Part of a small language model's weights: vocabulary 1117.
Each number is 128 + 24 x the weight over its row's rms, rounded and kept within 0 to 255. Layers, rows and columns count from 0. The size above them is the row's rms in percent of the matrix's.

# layer 2 MLP down (transposed), 1536x256, rms 0.0685, rows 253-305, columns 128-191
size [113  92  93 104 107  97 106 100  94  94 104 107 104  90  90  99 101  78 100 106 102  97  91 107 131 112  95  91 100  96  99  95 113  86  93  99  84  94  99  99 109  99 105 108 109 110 100  90 103 124  99 101  85]
[[154 142 151 196 101 131 108 136 164 132 113 149 124 143 178 118 110  78 146 142 147 118  67  84 118 113 119 146 103 136 126 133 119  88 136 168 159 100 137 149 135 136 133 172 144 163 113 157 107 108 114 112 155 107 138 142 131 128 137 133 147 118 135 130]
 [161 121  93 123 114 143 136 115  99 116 103 154  96 137 121 199  87  92 168 109  83 123 150 146 134 115 140 131 115 112  82 165 140 108 101 104 136 160 119 126 183 151 130 124 153 148 199 133 109 142 156 112 181 119 160 145 123 109 131 150 104 162 132 116]
 [110 123 116 127 133 175 162 133 122 115 124 134 135 156 125 134 132 121 120 118  93 129 125 128  93 135 129 117 172  90 116 120 140 152 137 121 159 120 160 108 144 139 139  82 173 121  98 106 124 151 126 129 121 153 120 121 120 122 112  99  97 128 132 153]
 [ 77 112 134 132 126 137 162 109 113 136 123 119 135 146 126 111 121 111 105 202 158  62 133 101 128 177 109 139 113 145 169 136  62 122 142 106 140 136  95 140 128 123 125 151 170 105 159  64  98 143 101 107 127 130 108  92 140 159 113 125 162 166 134 101]
 [ 98 154 104 121 126 152  85 133 147 141 102  81 107 131 145 168  95 147 123 122 111 114  96  78 106 178 130 134 136 143 198 185 179 108 117 143 122 149  94 140 114 102 118 127  92 112  83 131 109 140 133 122 105 161  97 144  87 136 100 108 103 149 130 159]
 [118 133  92 127 136 127 137 121 138 112 101 130 102 173 125 138 137 130 153 160 146 125 136 144 156 163 173 156 100 151  81 105  91 133 131 116 118 127 111  91 154 143 110 115 140 143 121 146 125 156  73 137  85 147 153 159 137 123 126 134 114 139 124 148]
 [ 89 115  92 166 144 147 171  99 132 132  92 165 122 118  88 179 123  83 154 142 133 120 160 119 139 107 155 142 121 114  94 163 123  92 105 114 139 122 143 111 129 141 134 164 124 122 112 127 163 148 132 125 151 146 125 145 108 123 146 133  97 106 143 127]
 [126 104  91 137  73 116 126 126 106 141 140 156 136 139  94 145  97 156 153 137 114 144 156  40 139 136 139 146 115 117 155 102 152 124 151 140 134 133 169 117 122 110 134 135 174 120 146  95 113 133 115  95 118  88 128  98 153  98 126 162 117 137 121 152]
 [141 136 122 104 107 123 100 112 132 114 147  75 148 125 149 131  71 102 117 119 132 126 107  99 156 118 110 166 139 131 158 134  81 123 118 192 154 165 201  97 170 110 132 148 166 146 145 151 150  96  72 153 152 122 114 136 129 138 123 138 126 107  87 111]
 [133 153 156 123  95 157 145 125 109 122 205 146 124 111 145 121 156 162  92 105 125 140 114  94 114 161  81 125  85 129 120 127 126 104 145 140 122 127 126 128 102 136 143  89 121 111 109  97 145  75 118 129 134 104 142 159 103 110 131 128 119 133 145 178]
 [126  90 123 105 133 170 142  76 136 123 163  96 113  87 125 130 124 183 128 116  99 151 157 147 118 136 111 169 101 145 127 151  94 136 121 130 140  94 131 138 152 103 102 136  75 114 146 164 119 130 108 110 105 102 115 137 131 149 120 129 157 133 161 139]
 [111 111 135 136 152  80 115 114 129 108  87 129 144 170 107 147 144 153 134  91 108 105 126  96 161 108 123 140 144 130 117 131 135 144 137 100 125 110 147 127 144 135 132 129 147  97 111 159  98  84  67 160  85 105 125 131 126 134 149 164 107 143 136 150]
 [126 114 162 136 153 127 108 128 110 130 132  85  99 113 148  62 131 131 159 168 145 114 112 104 130 121 141 135 159 139 135 151 119  83 129 129 174 118 100 140  87 152 127 101 153 135 174 134 145 142 154 145 153 146 115 107 120 113 134 130 165 146 139  99]
 [106 147  68 133 187  97 127  83 146 115  91 128 121 105 154  98 115 130 136 130 177 105 139 155 122 114 152 134 156 142 100 161 105 128 109 135 153 182 123 117 130 173 168 156 114 136 116 136 126 100 136 121 117 110 129  60  99 128 118 122 154 111 162 181]
 [193 103 101 132 120 116 166 118 111 115  88 142  74 104 122  86 126 176 106 127 133 117 158 158 146  73  87 155 140 156 111 131 167 100 122 130 125 135 137 153 117 164 110 140 108 107 119 127 162 133 117  97 133 132 110 152 101 128 136 104 108 148 109 100]
 [129 108 169 126 120  90 162 128  98 152 179 111 103 134 164  95 102 102  95 104 125  96 125  78  98 116  80 143 156 108 111 141 171 136 136 143 122 210 146 135 170 152 135 134 147 131 179  62 102 111 107 166 123 118 138 151 104 136 131 140 110 144 103 100]
 [141 101 156  95 104 154 120 161 146 133  93 105 147 122 122 140  82 116 117 149 161 142 135 160 116 125 155 118  96 129 133 158 110 136 135 118 129 123 126 125 107 123 110 140 115 123  80 138 107 130 131 100 164 130 133 103 116 135 108 144 117 113 214  93]
 [143  84 129 123 153 126 132 121 127 124  80 162  84 135 110 160 106 126 128 135 120 179 138 140 112 124 108  99 134 123 148 108 114  94 100 141 139 129 152 135 114 118 133 172 116 103 120 120 146 140 129  94 152 134 143 125 136 129 119  80 108 110 163 106]
 [143 129 179 145 126 159 118 124 135 148 140 102 100 143 127 100  97 127 134 154 124 129  96 193  92 118  88  66 107 133 135 148 115 115 140 139 108 111 128 143 122 108 144 107 137  99 139 128 115 113 134 126 132 134 135 118 164 119  95 108 135 130 125 133]
 [ 92 103 137 139 135  82 162 121 147  99 141 117 118  86 113 112 132 146 137 125 143 123  94 136 126 143 162 136 149 139 108 112  79 107 140 117 139 143 115 120 129 112 102 103 102 104 130 176  88 121 140 117  80 112 148 124 103 122 136 119 140 129 123 127]
 [138 135 145  99 127 165 106 160 106 122  93 127 169 132 139 111 165 116 105 124 147 125 151 110 104 149 140 156 140  87 145 147 127 160 111 182 123 147 103 128 107 158 114 116 105 119  62  97 150 126 164 124 111 146 141 104 119  99 131 138 110 104 167 157]
 [139  89 140 165  89 107 157 124 136 110 143  81 147 118 138  89 149 124 122 135 112 144 120 118 104 121 169 106 175 143 131  78 105 113 150 106 117 131 163 136 141 163 107 184 153 126 127 128 138  83 150  68 114 140 138  74 184 105 127 141 181 122 104 148]
 [108 119 140 123 117 144 136  76 134 133 138 153  91 167 127 148 116 135 101 125 165 117 113 115 105 111 122  72 171 119 127 145 105 100 146 120 115 117 116 137 142 147  92 142 101 121 148 138 109  97 133 119 109 122 132 116 165 134 136 161 115 119 161 156]
 [134  98 124 104 122 130 118 100 162 107 119 140 132 100 158 115 169 128 108 153 145  83 112  99 128 147 137 129 124 152 140 138 162 141 123  81  88 150 126 149 150 137 157 116  95 141 104 140 145  93 157 112 141 111 159 141 123 130 145  90 124 154 134 138]
 [105 107  85 127  88 148 153 114 133 141 149 143 143 158 165 146  98 153 117 106 116 123 101 119 135 126 126 134 143 117 173  63 151 104 104 114 140  87 135 157 156 124 117 132  81 177 116 137 123 147 152 108 130 112 124 106 133  89 129 131 129 119  76 110]
 [136 172 118 174 136 151 165 165 123 111 137 131 133 164 101  93 130 122 113  84 132 154 130 118 120 113 127 194 143 126 150 136 121 115 152 145 133 130 111 124 146 112 132 120 144 161 135 135 101 129 120 149  90 102 115  98 128 125 123 125 129 149 116 129]
 [122 155 134 146 111  96 137  96 170 109 135 110 122 111 128 101 125 131 173 105 129 159 166 183 144 145 125 171 125 101 129 158 135  78 144 143 122 108 177 119 137 124 150 123 145 109 155  98 131 103 122  95 124  85 155 135 121  97 114 127 181 132 114 160]
 [157 113 122  92 122 173 118 151 173 132 114 155 136 136 157  87 152 128 142 140 146  97 174 111 128 128 116 140  78 156  92 123 130 108  82 129 134 137 122 141 135 143 127 152 130 106 128 117 149 144 121 100 114  98 109 146  84 158 142 110 137  91 140 162]
 [104 122 152 145  96 125 122 116 113 123 119 146 124 145 150 131 159 113 105 149 120 122 122 142 120 115 122 110 141 140 154 109 147  83 105  98  73 138 172 124 155 144 157 103 147 141 125 113 128  97  93 142 144 133 113 115 110  75 119 114 147 147 136 157]
 [142  66  96 120 144 128 126 112 139 104 138 139 139 114 124 141 169 123  98 171 133 174 146 117 125 182 147 138 121 123  79  85 154 153 135 122  99 101 111 120  81 176 105 123 128 176 152 137 132 147 129 132 119 129 149 130 155 151 145 137 131  84  96 118]
 [108 122 100 111 127 130 142 124 135 138 111  90 160  87 135 129  90 153 132 146 153  82 133 130 164 149 147 126 130 129 120 107 144 100 112 135 122 122 126 112 134 157 158 142 150 129 155 120 165 172 124 163 122 142 130 116 158 113 142 137 136 149 124 152]
 [144 123 121 120 101 145  91 151  83 107 148 134 108 145 125 125 118 104 125 145 146 111 128 128 126 105 123  98 107 114 137  84 135 116 127 142 135 126 159 162 150 146  85 118 126 163  77 125 126 157 140 121 132 114 146 176 153 140 148  55 143 108 106 130]
 [129 112 114 139 152  83 175 121 132 135 118 116 143 113 145 162  84 121 181 141 108 111 129 111 104  92 153 102 142 124 103 124 124 157 160 159 147 112 148 107 127 110 123 124  88 137 161 140 125 139 150 136 134  80 132 157 102 129 170 119 127  70 158 131]
 [146  99 104 143 157 116  88 121  83  87 125  81 113 190 130 132 101 114 137 114 117 142 138 128 134 119 148 156 125 164 123 136 120 159 145  92 142 137 155 124 147 121 164 143 138 143 146 112  98 121 163 129 107  91 108 101 132  75  96 161 149 100 132 144]
 [ 91 131 118 121  91 128 104  89 130 121 123 184 142 125 119 104 153 113  97 154 135 159 116 128 116 105  94 128 108 115  87 161 121 100 124 107 145 104 122 131 131 173 145 132 184 142 136 122 127 126 164 130 155 162 165 134  93 152 146 137 115 117  79 138]
 [127 154 136 105 116 132 181 111 150  77 138 134 103 108 132 128 150  93 129 143 145 163 182 139 115 172 117  99 128  73 169  95 127 112  94  90 114 130  74 109 124 103 175 164 117 157 142 137 153 122 148 160 147 129 144 121 146 129 113 168 121 148 150 109]
 [146 128 101 114  94 169 146 109 133 108 121  94 132 110 146 108 122 122 158 115  99 108 141 130 144 114  91 117 126 160  83 106 119 161 144 128 141 136 110 116 128 126 116  82 148 116 123 155 143 151 142 136 139 161  86 148 144 101 127 126 164 148 128 138]
 [ 89 101 110 151  91 130 128 102 142 156 111 112 131 116 146 110 123 136 102 130 127  85 122 136 145  85 148  87 139 104 138 132 129 172 109 130 140 133 130 158 113 126 135  93 107 104 123 132  91 109 129 114 138 161 108 112 185 141 117  96 113 113 106 109]
 [131 138 112 116 120 200 116 156 124 137 133 138 141 118  98 151 157 142 124 149 149 116 112  89 122 123 127 122  96 133 150 105 108 133 189 128 136 145 152 127 130 115 142  89 139 152 122 170 142 138 157 151 131 113  93  71 127 125 154 164 170 135 112 116]
 [115 113 103 164 153 187 159 174 128 139 107 109 133 127 135 130 154 125 153 133 140 132  82 161 157 148 117 125  99 113 143 153 136 125 133 101 123 105 109  97 156 132 112 129 127 177 120 144  92 197 116 120 120 131 112 155 166  81 142 100 143 115  89 147]
 [121 132 135 121 113  94 164  91 116  86 120 133 145 156 121 119 128 122 125 119 130 144 136 103 113 114 137 151 153 126 131 134 117  95 123 114 123 156 130 105 122 115 125 122 124 133 108 130 170 130 118 146 152 129 155  77  83 125 121 114 160 109 139 107]
 [109 158 156 120 181 109 155 122 135 147 113  86  99 123 170 129 178 152 158 100 112 134 101 118 153 140 142 140 138 110 106 133 172 131 164 126 115 114 136  89 150 109 114 149 167 134 131 118 126 140 131 132  92 169 105 133 113 153 106 170 163 118 116 113]
 [113 147  94 139 132 106  98 173 122 113 130 145 108 124 108 152 126 109 143 196 135 117 151 135 131 119 155 111 134 106 106 118 117 131 100 107 154 139 128 155 161  86 127 121 205 151 122 151 117 130 151 111 144 148 128 157 101 126 167 136 139 138 124 151]
 [135 138 160 136 144 119 129 209 114 125 131  80 124 149 100 106 110 136 141 110 117 118 127 147 107  95 148 153 137 179 133  99 143  80 165 128 152 139 138 101 137 131 103 142 153  97 111 108 119 128 173 138 127 109 121 104 110 122 133 110 112 134 129 106]
 [110 142 129 128 161 110 144 157 136 103  76  98  96 146 122 169 154 108 165  90 118 125 121  64 143  61 140 127 121 104 142 117 135 177  97 114 115  99 130 144 129 130 189 129  72 167 114 146 132  94 132 105 134 169 155 129 154 145 146 105 114  73 171 114]
 [187 115 148 145 111 105 124 150 103 120 143 136  73 112 109  98 169 170 126 108  85 152 113 122 133 122 119 132 153 126 129 140 125 115 149 119 167 118 182 102 177 123 110 119 121 120 144  99  66 140 175 153 116  97 154 106 127  79 129 108 151 166 135 153]
 [136 108 121 132 103 127 134 174 113 125 111 124 120 114 123  92 123 133  95 141 135 121 148 144 108 111 138 140 182 149 134 130  88 110 152 111 119 128 143 118 109 163 148 151 106 102 134 150 117 149 124 164 147 138 127 122 141 161  98 112 134 124 158 112]
 [147  88 153  99 104  75 139 161 130 120 134 120 149 105 127 155 110 133 119 149 155 135 150 146  88 124 108 119 117 130 114  90 129 140 124 152  86 124 145 131 132 110  80 138 150 148 133 140 113 174 124 146 139 179 151 106 123 131 150 165  90 172 121 100]
 [144 118 178 166 122  91 153 154 141 135 145 117 135 144 155  91 123 121 139 119 152 140  89 132 147 171  91 130 137 125  86 104 126 128 122 142 118 170 153 158 160  84 100 113 145 119 128 144 135 126 114 145 100  96 135 116  84  89 109 145 142 111 154 106]
 [151 138 110 128 107  77 150 155 139 146 123 130 113 127 137 119 151 151 125 130 106 123 148 142 125 105 190 179 146 119 134  89 145 146 103 136 120 167 146 120 119 142 118 152 130 110 188 141 110  65 103 121 112 102 146 113 142 144 147 111 115 157 104 107]
 [142 173 104 134 135  95 130 167 161 127 181  99 149 140 116 146 117 113 162  90  76 123 110 149  99 154 133 129 124 103  95  90 120 139 114 151 122  94 137 140 129  80 102 116  89 136 146 136 129  95 122  95 111 155  77 152 119 138 119 157 154 187  76  79]
 [151 103 165 159 185 130 106 129 126 138 121 102 169 101 133  97 130 107 148 140 144 122 112 146 149 158 112 124  96 124 123 125 109  85 119  94  99 119 127 115 165 116 130 132 123 100 116 124 112  97  83  83 119 101 152 138 157 132 110 121 118 149  69 164]
 [131 107 110 151 154 115 150 136 138  88 142 101 139 139 136  97  63 124 138 109 108 110 139 109  90 177 161 130 135 101 162  99 122 118 131 145  72  97 139 136 151 120 140 146 106 136 128 159 127 112 150 107  90 121  99 110 107 107 153 106 128 120 131  79]]
# layer 2 MLP up, 1536x256, rms 0.228, rows 254-305, columns 128-191
size [ 92  95 103 100 100 107 103  97  95 105 105  99  89  90 108 120  78 107 103 105  96  98 104 124 130  96  97 103  95  99  95 109  93  93 102  84  94  93  98  99  99 111 109 115 120  99  95  96 119 103 100  95]
[[149 157 130  94 104 133 136 110 107 130 103 129 114 116 151 130 118  77 159  95 112 106 108 141 184  89 147 143 118 104  91 167 143 134 151 132 150  95 167 118 107 170  90  97 166 166 146 145 124 116 125 146 131  51 156 141 110  69 104 144 156 134 115 145]
 [143 140 151 116 157 107 142 141 140 107 142 142 163 122 158 114 145 116 161 144  96 164 135 158 182 109 149 144 157 124 135 125 122 151 100 177 133  98 126 120 160 107 130 120  85 129  93 155 104 121 134 124 109 115 109 112 143  99 139 106 193  98 150 107]
 [103 146 160 128 179 113  97 134 143 101 123 127 122 133 123 110 161 128 116 114 154 105 139 140 147 141 113 172  75 103 151 114  86 138 138 143 150 111 126  96 145 130 122 121 169  93 117  86 157 135 122  82 134 155 136 156 114 152  90 132 167 143 136 121]
 [135  55 169 132 112 116 119  97 119 171 140 146 152 144 136 153 107 127 184 126 145  93 110 136 183 138  86  74 130 177 151 157 115 170 105 116 126 109 134 150 119 130  98 184 131 101 134 133 122 131 128 151 110 122 118 158 123 116 121 147 104  97 122 119]
 [148 166 146  77 171 112 119 135  84 124 142 171 145 146  80 120 115 116 138 125 124 132 141 172 142 101 141 122 145 151 134 157 122 150 123 146 110 111 104 119 156 128 108 125 135  83 135 123 120 151 187  91 135 161 160 110 228 122 125  94 125 112 127 145]
 [125 119 105  84  76 137  91 114 129  86 119 119 111 116 152  88 103  85 142 125 118 144 131 186 106 132 163 113 111 160 156 112 173 150 121 133 102 161 122 106 123 157 114  95 106 146 120  90 116 130 118 125 106 153 160 113 105 144 152 134 113 126 137 137]
 [101  84 138  97 152 100 103 150 156 150 172 134 138 122 100 147 176 119  95 163 137 144  99 150 135 129 111 103 110 100 115 138 105 106 171 127 124 109 151 120 134 132 110 134 165 126 155 137 122  88 145 147 149 152 150 114 111 154 112 146 134  77 156 105]
 [154 111 133 134 155 152 148 134 136 109 131 124 146 137 117 102 102 135  95 133  98 115 121 138 135 176 167 148 119 100 148 182 159 122 108 146 104 118  69 137 121 111  99 147 117 118 106 121 159 134 173 133 144 127 120 147 143 124 129  86 166 173 118 160]
 [147 148 125 158 144 150 116 142 121 155 171 133 116 149 152 124 146 142 130 111 110 128 130 101 156 169 119 130 137  86 124  88 119 107 107 123  92 125 104 116 106 137 116 134 133 112 133  93 143 172 109 126 150 130 141 155 117  76 139 110 110 111 160 141]
 [166  87  92 152 141 127  94  97  96 122 127 163  79 126 114  89 173 157 135 164 105 108 136 148 137 109 154 148 126 167 125 124 124 165 101 107  92 135 136 162 151 130  94 175 112 105  87 112 151 174  89 127 133 143 114 140 123 124 178 134 166 117 130 121]
 [113 123 135 152 133 132 139 121 107 170 128 129 170 142 104 107 129 136 118 111 146 126 137  80 143 118 108 111  95 127 129 108 124 165 147 117 116 101 160 137 143 141  96 134 114 125 136 131 122 126 129 150 123 106 141  89 111 140 117 143 105 154 166 107]
 [159 136 146 123 155 138  94 102 138 107 123 117 135 121 110  73 157 144 148 152 171 121 133 131 136 149 115 128 140 139 147 102 167 115 160 117 154 176 100 140 106 161 122  94 123 108 126 163 150 115 106 154 143 126 126 122 147  99 155 104 110 176 145 134]
 [141 142 141 102 160 105 138 125 126 140 110 119 170 117 173 110 151 107 152 117 172 130 105 147 121 114 130  91 119 189 123 126 106  96  92 133 138 149 148  98 118 112 174  99 112  97  66 132 148 102 130 117 123 134 140  93 102 105 134 146 151 154 142 155]
 [141 143 136 146  96 136 175 142 110 146 113 123 132 135 132 142  80 142 133 163 115 106 167 124 158  95 118 120 119 102 134 166 117 116 122 138 101 142  98 125 102 108 142 144 159 168  82 102  86 126 130 154 122 159 128 130  85  56 138 137 129 105 125  98]
 [134  91 147 131 150 105 139 119 135 130 133 126 155 104 133  99 114 151  90 117 142 141 114 144 124 144 109 130 142 154 153 157 128 131 169 105 109 124 128 162  75 164 184 114 127 138 114 143 203 116 104 165 121 126 118 123 114 134 129 139 104 177 123 149]
 [117  95  98 112 147 140 101  42 124 148 116 126 122 135 151 141 127 180 121 102  79  69 143 149 124 109 115  85 163 143 125  90 138 132 181 147 147 146 145 125 141 132 115 114 143 136 113 133 157 130 158 143 120 137 143 128 117 124 102 135 120 139  59 126]
 [159 139 169 153 133 134 110 138 136 110 173 127 138  94 117 161 108 143 141 133 130 114 140 145  95 152 140 112 124  89 156 129  75 179 133 132 169 148 135 105 157  85 136 112 124 107 175 136 132  73 136 123 176 140 135 108  88 106 153 134 154 153 129 111]
 [150 123 143 141 129  96 110 133 130 110 142 111 145 116 142 120 138 136 160 134 119 118 101 139  88 113 110 115 120 132 131 129 148 109  96 148 109 123 177 134 124 174 133 147 138 128 129 130  94 125 157 162 180  99 120 139  81 105 126 172 115 134 102 148]
 [131 133 105 130  89 102 112 115 106 143 147 105 100 125 151 127 102 154 162 116 123 105 166  80 141 114 114 106 169 163 123 129 132 153 142 134 101 136 145 114 155 151 120  88 162 158 127 132 149  97  89 105 175 128 109 116 166 121 113 139 144 119  93  86]
 [116 126 103 106 131 107 135 174 121 115 165 128 155 124 146 158 165 142 111  90 128 173 124 124 119 156 108  80 135 132 127 129  90  97 104 158 129 132 129 118 100 119 157 131  92 174 117 125 121 114 135 161 109 143 134  87 138 126  98 129 145 104 160  79]
 [140 145  89 119 114 115 102 130 115 114 182  98 133  93 114 164 130 175 132 170 137 154 144 135  98 125 130 124 109 103 143 121 130 130 115 128 126 112 109 127 117 179 128 141 167 144 107 150 140  92 103 105 146 150 117 151 101 140 104 126 125 122 151 173]
 [170 140 143 150 176 113 132 123 116 107 118 141 134 142 119 112 147 101 128 134 131  97  75 127  94  99 120 148 145 130 153 130 130  84 107 134 162 128 114 137 155 120 111 114  96 164 128 125 116 165 184 117 117 132 103 142 123 146 138 155 137 140 149 129]
 [117 122 118 120 155  72 112 105  69 112 145 162 136 144 109 166 130 150 120 101  89 155 134 112 154 136  95  61 106 123 111 133 175 124 122 127 163 135 162 117 143 145 130 131 142 168 160 129 139 105 114 105  52 150 154 170 130 127 104 151 163 159  96 102]
 [151 149 143 139 120 101 116  89  88 100 160  89 109 137 163 156 173 110 119 115 108 134 108 119 111  72  93 133 146 140 168 129 146 147 106  99 146 107 122 125 110 104 151 104 130 104 140 114 153 154 147 102 145 160 116 122 127 119  93 141 108 107 101 117]
 [139 105 195  74 105 115 102 108 132 121 151 160  92 135 147 134 163 138 155 163 150  93 137 131 136 158 153  64 113 122 158 106 133 156 129 110 132 115 160 133  82 138 165 135  99 108 128 128 162 109 135 141 124 130  98 145 115 157 126 165 103 110 131 150]
 [123 154 105 120  75 116 166 140  94 105 127 132 118 139 148 154  92 156 165 188 127 160 135 156 130 156  88 112 130 139 108 117 175 102 165 147 136 142 132 144 117 113 109 120 125 163 110 133 112 128 126 105 141 155 157 161 101 100 136 137 170 144 146 124]
 [145 174 127 127 177 124 142 131  91 117 132 137 106 143 120 128 152 128 129 134 144 121 129 108 121 147 113 117  98  91  98  95 188  81  73 162 116 120 157 114 124 142 103 104 110 113 152 166 121 131 106 106 136 177 143  86 123  87 127 165 124 126  82  91]
 [110 159 147 168 141 106  95 188 108 131 113 146 113 138 137  99 148 111 112 120 119 110 128 137 129 126 126 135 100 188 170 124 134 123 125 121 125 172 140 146 101 103 110 131 122  98 109  77  80 116 141 127 119 143 140 128 190 126 137 120 153 111 131 128]
 [161 148 149 141 138 101 136 136 107 110 155 109 127 159  93 135 125  81 134 115 101 100  95 160 127 123 152 134 111 121 110 132 163 119 124 141 161 136 137 147 134 133  84 124 101 144 110 128 116  96 118  70 133 177 109 137 127  99 154 154 138 123 146  88]
 [103 117 107 147 135 146 116  73 112 131 131  90  85  94 156 127 136 114 155 128 127 136 154 126 108 112 156 148 116 122 116 169 112 123 119  52 161 112 137 149 129 136 123 107 135 155 114 135 154 137 138 161 132 131 151 138 149  99 128  78 136 176 133 118]
 [118 161 131 123 142 137  90 166 129  81 144 110 167 139 154 112 121 133 132 124  63 117 123 112 139 120 147 159 101 101 146 154 124  99 140 114 109  82 123 126 145 111 176 125 138 117 134 102 115 130 107 130 127 177 151 147 128  73 133 155 148  99 134 109]
 [129 145 131 168 131 125 107 125 152 136 145 112 149 134 137 133 163  75 138 138 125 121 109  89 137 151 132 101 146 133 124 143 124 138 148  94 183 129 132 149 196 119  99 182 137 100 114 134  83 121 130 107 128 133  95 126 126  60 149 125 169 177  77 130]
 [134 106 150 166 111 124 119 129 112 152 141 138 118 139 133 101 134  98 155 128 157  88 117 116 144 141 128  52 106 142 175 127 178 119 112 118 135 138  95 160 152 141 169 121  79 135  91 198 141 123 113 155 109 152 163 169 150 119 120 164 154 109 115 140]
 [127 144 156 122 135 139  94 139 130 129 151 169  89 127 145 107 102 103  92 126 130  76  91 140 148 151  72 118 150 145 136 170 132 139 125  74 115 162 151 132 146  94 121 133 189 137 121 136 150 123 132 131 129 129 125 122  82 156 113 118 100  74 127 143]
 [148 162 152 162 105  96 152  99 125 121 153 113 119  70 132 128 141 134 146 140 132 107 130 120 123  72 133 109 123 168 125 151 134 157 114 111 135 117  92 160 131 123  77 169 173 130 113 114 124 118 180 152 110 135  91 133 105 122 108 163  89 169 108 128]
 [132 136 118 160 121 133 138 128 123 117 146 142 153 118  90  96 148 103 183 140  89 113 124 133 143 124 127 127 113 124  66 128 152 133 109 102  98 165  80 114 101  80 120 136 147 158 136 158 149 114 127 151 145 159 115  77 145 112 135 128  99 147 133 122]
 [140 145 128 150 138 101 115 140 121 158 113 108 143 144 115 144  99 116 109 121 105  98 116 129 158 150 138  93 137 122 130 123 115 134 154 120 171 143 107 101 136 118 118 128 133 159 124 106 106 136  99 145 124 165 119 139 132 131  78 138 110  97 120 118]
 [119  86 106  96 133 141 132  81 114 165 106 110 167 119  93 125 138  91 157 138 110 110 116 173 112 143 135 128 108 108 140  77 152 125 164 162 114 165 165 131 126 137 139 110 109 117 107  96 106 146  98  95 107 125 108 118 122 129 138 149 140 103 137 158]
 [153 148 159 145 136 114 128 150 101 125 135 143 153 131 132 115 135 106 137 147 142 102 136 140  95 139 134 163 135 168 125 100 146 133 149 133 103 122 136  86 118 141 108 105 175 191 149  97 111 107 129 113 155 134 129 134 110 111 113 137 131 109 112 119]
 [141 134 182 126 117  77 135  96 135 126 145 133 155 127 152 134 154  77 150 128 116 113 133 144 113 121 139 150 149 163 130 123  88 146 143  93 149 102 160  88 118 141 120 130 100 116 151 142 131 119 114 160 152 118 166  89 100 147 159 125 164 105 106 111]
 [148  97  80 140 149 168 140 144 110  92 106 122 123 153 123 162 135 116 109 118 183 150 119 145 125 164 147 108 127 119 130 150 151 108 119 125 102 121 120 128 227 115 110 122 108 113 154 153 124  93 114 177 106 151 120 145 136 128  95 124 148 130 123  84]
 [ 98 118 162 151 102  94  63 148 121 127 102 144 193 105 129 130 117 129 134 134 113 137 175 133 124 131 125 153 165 141 156 132 131 142 111 118 133 115 113  99  93 136 111 159 143 105 101 176 139 106  97 102 119 153  80 104 154 145 109 119 152  79 141 134]
 [106 133  90 119 113 174  79  77 164 127 127 155 133 103 147 129 151 141 147 130 141  87 117 129 140 120 124  79  75 155 108 101 108 171 132 169 136 136 126 174 152 107 108 104 114 147 145 100 161 114  99 111 143 137 145 131 130 108 135 124 138 125 125 123]
 [129  90 159 151 139 184 109 126 115 110 112 120 137 121  94 141 143 139 139 139 107 106 141 141 134 107 100 145 140 115 142  96 167 133 132 138 116 128  98 105 103 138 149  94  92 142 113 152 139 156 124  83 129 137 147 139 134 114 147 150 110  77 154 148]
 [ 67 120 146 117 137 136 107 124 149  94  84 149 155 136 118 108 131 108 124 150 153 106 122 154 113 142 152 121 115 134 152 129 130 161 125 137 110 109  90 122 127 140 120 105 101 131  91 138 163 108  96  94 163 157 115 127 112 129 127 144 161 114 107 138]
 [113 112 135  60 145 100 142 127 118 136 112 162  80 163 112 111 124 110 114 102 110 149 117 104 121 103 148  94 158 154 139  86  81 149 130 140 116 155 126 140 132 138 125 126 146 178 129 127  96 133 125 148 158 184 140 108 153 129 118 104 113 130  72 107]
 [135 146 157 156 105 115 129 142 110 149 186 127 118 106 153 147 136 145 135 119 156 113 161 131 111 117 160 133 134 113 121 131 140 112 123  72 120 122 119 143 115 128 133 134 123 121 133 124 135 136 130 111 153  99 148 109 110 117 168 152 149 114 167 164]
 [130  97 199 160 156 166 115 154 152 114 119 132 162 147 136 122 148 151 136 117 111 140 103 138 123 175 114  99  95  91 104 117 193 136 101 114 122 170 123 114 105 134 130  56 127 147 128 103 103 127 132 132 129 126  99 115 108 141 122 160 135 133 140 105]
 [127 145 124  84 169 137 107 163 128 132 128 114 108 153 119 112 110 136 154 102 124 117 132 151 125 131 153 109  96 101 111 148 127 172 157 145 131 167 172 171 168 135 115 125 112 189 116 118 121 110 146 124 125 119 136 133 101 112 115 114  87  86  82 135]
 [166 180 114 127 136  96 137 118 117 127 169 139  84 174 131 111 144 145 118 106 129 140 157 151 184 155 170 102 164 128 159 129  93 120 140  75 169  75 129 132 130 135 142 119 118 104 100 123 156 140 166 123 114 115 116 156 126  84 147 143 134 136 101 109]
 [137 107 164 123 182 133  72 152 109 158 112 124 140 132 114 134 174  91 134 124 124 118 129 103 142 176 131 158 115 147 160 101 158  99 181 104 114 154 105 164 166 131 146  89 157 143 133  96 123 106 145 128 157 116 127 157 146 128 151 161 125 136 122 151]
 [101  92  97 117  81 115 145 106 133 154 138 170 101 131 120 152 118 153 161 138 118 102 121 183 149 112 141  76 170 162 127  93 149 120 110 172 124 151 120 150 143 109 130 146 115 132 157 132 116 155 130 127 118 118 154 111 160 156 140 110 128 120 140 113]]